config.toml
vocab_size = 2048
hidden_act = "gelu"
norm = "layernorm"
init_std_qkv = 0.0385
init_std_up = 0.0385
init_std_down = 0.0222
beta1 = 0.9
lr_head = 0.00372
warmup_steps = 267
batch_tokens = 32768
train_tokens = 279200000
Each number is 128 + 32 x the weight over its row's rms, rounded and kept within 0 to 255. Layers, rows and columns count from 0. The size above them is the row's rms in percent of the matrix's.

# layer 7 attention key, 256x256, rms 0.0519, rows 11-35, columns 0-127
size [105 102  93 100  90 100  97 104 103  95 103 105 102 100 100 102 100 101  93  89  96 100  90  97  97]
[[132 149 154 113 113  82 174 115 143 136 148 164  94 124 120  53  42 124 104 112 139 230 106 102 164 188 120 111  96 105 105 146  96 151 130 125 120 107 120 128  83 116 142 154 125 171 113 126 113 195  83 132 141 188  65 140 140 134 115 104 161 164 138 127 153 164 159 178 128 181 140  94 127 157 123 156 134 102 131 136 180 107 133 113 148 164  46 134 110 108 104 103 108 160  88 152 147  83 146 107 122 134 153 129  72 155 113 116 117 104 146 140 143  71 135 148 157 106  65 138  90  99 127 123 169 177 127  16]
 [129  65 165  71  54 132 183 140  85 113 117 189  83  98 126 156 103  80 159 128 154 143 126 161  82 137 138 147 147 124 140 169 137 110 118 103 153 119 122 135 114 164 185 116 183 147 134 106  71 142 120 135  86 169 127  70  92 146 157 192 180 155 188  92 152 115 123 150 157 127 151 141  54 140 147 151 123  99 145 128 157 171 106 146  35 165 142 146 138 110 152 129 110  86 145 120 119  92 159 104 149 116  78 118 107  91 142 101 159  84 143 155 113  55 143 182 139 170 102 168 127 190 131  95 127 138 158 155]
 [161 133 177  99 103 170 154 108 136  60  73 209  75  83 129 138 104  37 163 116 126 103 128 163  85 167 129 171 177 137 124 162 111  70 163  73 122 130 163 187  88  91 132 114 136 153 124 117 105 155 146 150 120  83 152 108 140 110 153 175 147  75 151 110 149 145 179 119  51 121  92 109  95 121 129  57 193 129 108 185 143 157 180 122 131 122 129 153 163 148 103  81  89  58 164 131 105 111 141 105  92 155 129 133 117 163 120 132 114  95 149 133 122 111 157 125  85 171 138  96 136 120 121 186  94 105 175 152]
 [122 105 138 116 136 135 132  92 132 120 102  72 121 127 152 146 180 111 170 144 115  75 119 116 125 188 197  99 173  97 112 108 125 133 116 114 137 115 146 112 109 137 119 169 160 147 132 166 135 137 122 107 147 118 160  54 155 152 124 115 122 106  94 145 130 157 139 117  87 182 145  94 137 132 127 121  96  90 151 102  74 110 142  66 113  75 141 116 162  94 132  86 233 132 152  63 130 135 126 164 148 200 136  96  96 130 138 138 132 160 103 216 151 101 160 197  80 102 144 127 129  76 146  68 117 126 124 143]
 [156 121 105  44 123 135 110 129 107 120 131 206  99 147 157 137 108  80 125 115 163 136 120 120 133 119 111 105 128 142 111  65 143 121 115 114 156 167  75 142 114 165 172 122 151 178 134 128 170 168 124 119  66 199 136 150 117  64  84 105 107 132 143 176 117 115 109 160 140 115  94 199 175 141 109 127 140 144 136 105 172  93 129 130 161 153  61 115 124 182 108 111  88 135 134 112 156 122 109 196  99 106 172 142 180 103  65  75 136 130 117 121 179  76 100 123 130 162 134 123  86 124 114 140 189 107 126  72]
 [104 130 164  54 113 108 142 104 145 146 186  59 153 120 124  60 103  94  99 141 120 141 108 133  81 206 155  77 177  61 173  78  74 160  61 101  77 161 128 165 123 106 127 123  86 111 197 119 160 210 137 167 143  78 118 104  64 109 152 142 156  79 180 107 120 147 110 133 177 168  88 107 135 128 137  81 105 144 130 129 168  91 132  93  89  92 121  64 132 162  69 117 120 161 109 116 104 100 138  80 163 142 108 167  96  77 104  85  84 101 113 150 126 117 122 137 202 104  99 125 108 133 138 123 106 151 133 156]
 [129  64 172 134 111  83 206 121 132 165 104 142  88 124 157 140 154 103 136 143  81  85 122 170 194 161 207 155 121 145  92  72 135 144 173  73 144  69  97  84 197 129 197  68 109 132 132 170 127 148 148  87 105  91 102 117 117 122 201  76 137 152 101 111 141 146 131 128 153 149 138 115 126 195 138 130 125 132  85 121 117 158 119 170 109 112 119  78 158  42 150  86  93  72  58 112 140 105  80 123 156 165 146 171 109 136  84 105 142 124 163 115 151 128 165 228 104 101 130 145 163 107 112 134  79 107 107 114]
 [108 139 121 157 150 127 147 132  94 119 150 170 157 139 136 170 148 171 124 126 140 128 148  79 131 102 150 120  82 131 161 167 190 135 103 123 107 135 100 127 112 156  75 162 162 124  73 161 158 145  82 136 129 175 226 122 150 139 132 114  93 122 141 152 122 103 123 179  81 134 195 121  92 137 154  81 121  78 122 144  96  93 151 136  98 112 130 146 123 108 183 168 163 121 164 141 115 121 162 158 137 154 147 136 165 157 184 157  88  83 123 135 123  85 127 114 179  93 142  99 115  86 157 105  89 139  91  99]
 [107 197  69 125 200 161 155 153 186 157 145  78 180 110 150 144  85 142 164 128 152 156 101  73  73 101  47 164 125 125 122 137 123 161 117 145  94 137 135 116 144 129  99 138 151 176  98 120 137 122 121 128 132 163 140 101 151 128  81 156 105 135 106 114 141 109 145 177 113 168 109 161 119 154 117  71 118  57 140 117 153 111 132 151 148  96 148 146 150 150  73 157 147 145 158  94 119 205 118 109 110 152 133 119 136 161 133 165 182 203 141 147 110 209 169 130 138 108 106 132  92 191 100 131 128 150 141 101]
 [117 135 103 178 172 102 166 142  84 160 102 120 117 110 156 153 130 103 161 118 126  66 118 166 115 112  73 111  76 124 134 166  92 154 190 168 109 117 125  79  99 183 170 127 199 164 142 215 178 113 140 161 132 137 118  78 147 142 160 104 124  96 131 136 113 168  92 120  68 160 157 128  98 174  89 133 137 121 119 124 132 129 140 112 161 109 102 162  82 159 122 147 106 106 153 101 152  94  86 205 107  97 156 134  61 207 140 156 122 170 132 165 122 126 110 118 112 162 131  80 101 148 154 128 163 129  57 107]
 [134 136  71  88 150 117  83 207 133 126 147 202 144 171 141 178 199  85 129 104  83 152 129 131 124 142 124  83 117 171 185 136 161 136 137 118 116 107 157 170  81 135 167  89 120 134  96 109 143 127 121 111 108 172 134 151  93 126 124 126  65 114 144 201 126 166  88 135  79 161 142 135 110 146 143 157 149 132 101 124 162 160 113 159 148 182 159 136 163 205 131 179 114 118 153  73  99 184 152 152 107 167 113 133 165 136 153 112  51  70 193 112 154 117 122  86 165 162 154  94  99 119 137 146  78  85 150  92]
 [123 119 148  82 111  92 147 116 134 103 139 123 112 146 114 113 124  59 140  99 122  70 158 157 117 133 132 130  34 123 141 107 195 161 104 171 193 134 171  90 125  94 144 103 170 119 106 153 112 135  80 114 117 184 116 125 142 161 152 173 162 100 161 171  56 178 124 123  61 149 162 148  70  83 121 150 112 127 141 217 141 168 146 138 152 169 182 175  92 181 151 134  87 100 100 129 123 147 159 153  86 143 151 140 138 164 157 118  70  96 144 139 152 120 111 120 145 115 190  71  89 154 169 167 122 191 112 105]
 [150 118 122  71 118  86 129 150 148 120 139 103 124 127 122 185 175 110 189 136 143 116 143 133 119 165  89 115 118 144  89  74 120 190  96 138 116  57  54 147  95  83 146 113 121 127  76 158 138 128  95 122 110 189 133 129  94 143 132 150  96 128 140 121 122 147 149 103 153 184 137 184 123 158 107  99 189 112 186 152  90 146  89 120 126  93 167 102 120 175 114 192  80 180  82 123 122 161 131 180 101 120 184 125 128 111 117 127 144 175 179  76 123 158  79 143 152 103 118 169 112 154 127  87 131  93 102 127]
 [166  97 133 144 143 108 154 112 146 167 122  68 123 155 149 142 121  67 131 143 146 131 120 106 112 102  79 104 179  76 103 204  85 129 149 163 104 119 149 162 119 134 136  25 109 107 120 106 171 103 208 108  99  96 150 144 133 154  70 168 108  94 196 152  92  80 104  67 165  87  86 177 139 134 142  51 115 119 149 160 123 127 130 198 158 117  61 104 129 163 118 141 143 123 144  91 139 155 118  90 133 127 101 118 131 108 139 167 136 131 201 180 192 146 135 101 157 107 142 144 154 183 154 101 167 144  81 185]
 [137 136 116 134 186 118 210  74 172 113 137 154 171 140 119 142 152  59 124  91 140  79 139  95  79 140 113  80 111 128 139 115 180 131  89 133 145 130 146 101 117 128 118 119 148 156 101 180 106 125 167 147 154 134 139 119 127 161 158 118 127 193 128 132 164 133 130  98  82 147 133 143  77 138 117 125 114 131 119 112 186 110 122 101 166 107 171 157 147  97 171 108 204 139 137  79 124 108 123 134 105 137 169 136 120  89 146 170  50 118 129 159 146 113 156 159 154 115  91 109 113 139 149 124 153 151 124  69]
 [ 96 117 136 129 110 113 119 141  96 140  96 190 121 191 138 130 159 143 139 185 104 113 126 125 164  96 138 124  73 150 122 146 127 125 196 173  82 175  92  85 131 121 108 138 170 118  76 200 132 122  85 126 152  84 115 120 160 135 211 119  95  64 166 150 184 225 153 122 143 126 160 106  66 143 170 136 140 130 100 108  79 193 148 148 101 118 189 165 113 137 173 111 120 132 119 137  89 112 128 135 101 142 102 176  88 153 134 164 139 126 160 129 131 166  77 124 156 163 131  97  89 129 170 160 113 101 116 160]
 [165 134 143 147 142 104 168  88  86 128 134 177 101 108 151  54 116  70 142 122 131 190 120 182 111 144 147 139 150 119 138 169  97  88 169 120 141  77 187 125  76 156 115 113 114 129 139 101  94 109 154 134 177  66 127 111 151 161 151 134 185 102 134 188 175 103 133  98  82 124 128  98 127 148 155 144 126 143 114  60 155 152 109 161  80 108 176 129  92 116 153 103 161  85 144 144 123 116 144  97 125 136  94  89  98 156 127 114 100 129 169 199 165 110 156 151 134 162  83 136  83  95 156 102 238 151 102 103]
 [160 141 122 129 165 141  62 112 122 118 162  25 146 141 113  91 137 130 172 141 124 141 155 173 149 146  70 126 181 159 204 155 154  84 102 127 169 144 148 154 128  89  60  51  84 126  15 126 100 133  97 132 143 127 131 144 129 128  84 129 129 151 130 138 122 118 105 107 137 152 179 109 126 111  84 172 153 174 162  96 135  82 150 162 105  82 142 136  94 145 154 126 120 145 208 157 118 134 142 123 127 120 107 113 167 104  84  82 172 124 115 124 100  97 155  81 108 149 147  93 139  67 191 128 187 116 137 171]
 [106  95 136  82 156 124 122 106 151 161 207 108 156 102 117 119 139 113 192 146 128 106 122 183  89 142 128 184 174 196 137 112 175  88 109  81 145  98 155 140 177  83  68  61 203 161 107 116 114 132 115 112 148 123 136  69 137 199 118 118 156 158 115  92 180  98 138 143 121 144  96 123 115  99 112 170  82  72 124  94 158  88 162 161 153 103 154 107  99 131  86  94 148 177 135 130 105 133 120 104 115 205 110 131 106 189 140 100 151 114 118 128 144  90 157 126 142 118 114 112 141 125 123 142  70  92 187 190]
 [110 134 124 133 153 158 174 163 111  97 115 117  85 155 162 100  12 141  95 144 110 151 109 154 110 130  80 127 121 111 124 167 119 147 189 184 125 124 130 123 130 155 145 121 209  95 106 120 129 128 120 104  70 127 100 123 119  75 184 144 181 104 178 132 118 124 177 102  53 128 130 153 117 159 145 174 155 147 131  92 185 124 160  98 107 208  74 149 160  93 150 114 132 119 152  99 163  92 109 131 106 125 125 128 102 116 182 166 156  97 131  83 170 140 147  74 100 145 111  31  87 141 113 151 182 188 154 119]
 [171  95 120  91  96 118 151 126 150 146  95 192  96 186 134 139 113 125  71 122  77  90 131 126 155 113 178 132 123 107  81 117 133 171 135 100 107 149 102  83 169 132 133 161  77 152 205 144 113 104  85 167 193 130 144 117  89 168 122 104  39 147 134 131 142 148 126 151 160 173 110 132  82 151 180  73 116 106 100 167  86 132 130 118 115 166 156 132 118 126 123 114 151 123  93 136 147 185 110 145 136 157 121 169 119 172 178 166 130  91 135 110 114 140 139 152 157  98 128 158 144 127 106 159  69  80 142  99]
 [110 115  88 136 129 180  56 151 115 146  73  62 153 142 180 126 137 162  87  96 130 128 150 105 104 146 114 121 133 162 147 205  59 110 119 101 118 107 119  69 176 126 140 134  86 123 182 106 132 132 146 129 119 137 124 142 175  82 142 130 159 191 147 138  78  51 128 138 128  94 111 196 107 137  99 150  78  75 156 142  97 104 142 106  57 158  77 125  78 124 224 161 163 102 178 113 145 129 117 173 170 145  66 115 212 116 168 144 148 113 106 122 134 124 106 132 108 101 125 110 160 130  68 136 155 127 136 169]
 [150 212 162 171 155 163 103 165 101 139 121  82 209 176 113  92  97 157 148 154 134 178  93  66 138  99 118 119 100 109 132 167 124 150 125 148 111 124  83 146 103 113  85 110 113 177 156 171 177 111 112 162 135 171 147 153 112  82 138  88 162 132 144 190 119 117 145 178 104 124 113 170  90 128 173 116 167  96 148 178  65 138 169 142 132 138  59 176  94 114  96 131 103 100 123 134 128 140 137 133 127 117 124 176 144 171 157 195 145 175 134 126 116 162 119  90  55 120 133  76 104 134 155 155 162  98  88 147]
 [126 162 124 142 149 135 130 151 153 125 113 210 108 152  96 147  64 196  93 111 152 187 152 140 124 147  68 191 118 146 122 174 161 110 173 173 126 146  50 146 140 120 127 123 127 103 171  89 123 116  66 111 146 114  86 151 149 161 141 150 118 136  94  66 157 201  89  74 104 175 134 126 143 130 122 152 127 119 130 155  96  99 124 132 114 126 147 112 109 138 100 140 102 136 119 155 140 129  52 163 107 130 137  69  78 181 141 169 115  15 154  41 118 125 122 144 142 133  81 116 146 128  87 140 104  77 136  99]
 [121 106 168 133 146 161  63 154 153  91 134  28 137 123  86  64 116 106 136 114  83 151  95 133 101  82 103 139  83 182 139 105 119 132 115 164 127 137 128 107 145  82 108 115 147 170 139 134 163 182  59 153 114 160 129 132 135 166 156 142 189 115 128 112  73 155 133  89 126 104  75 194  99 115  91 136  68  99 129 206 106 100 144 136 135 152  90 153 120 150 176 145 167  81  92 142 154  74 173 170 129 151 155 146 154 188 225 110 187 154  86  86 159 152  79 149 160 134 110 104 121 142 131 132  90 122 173 156]]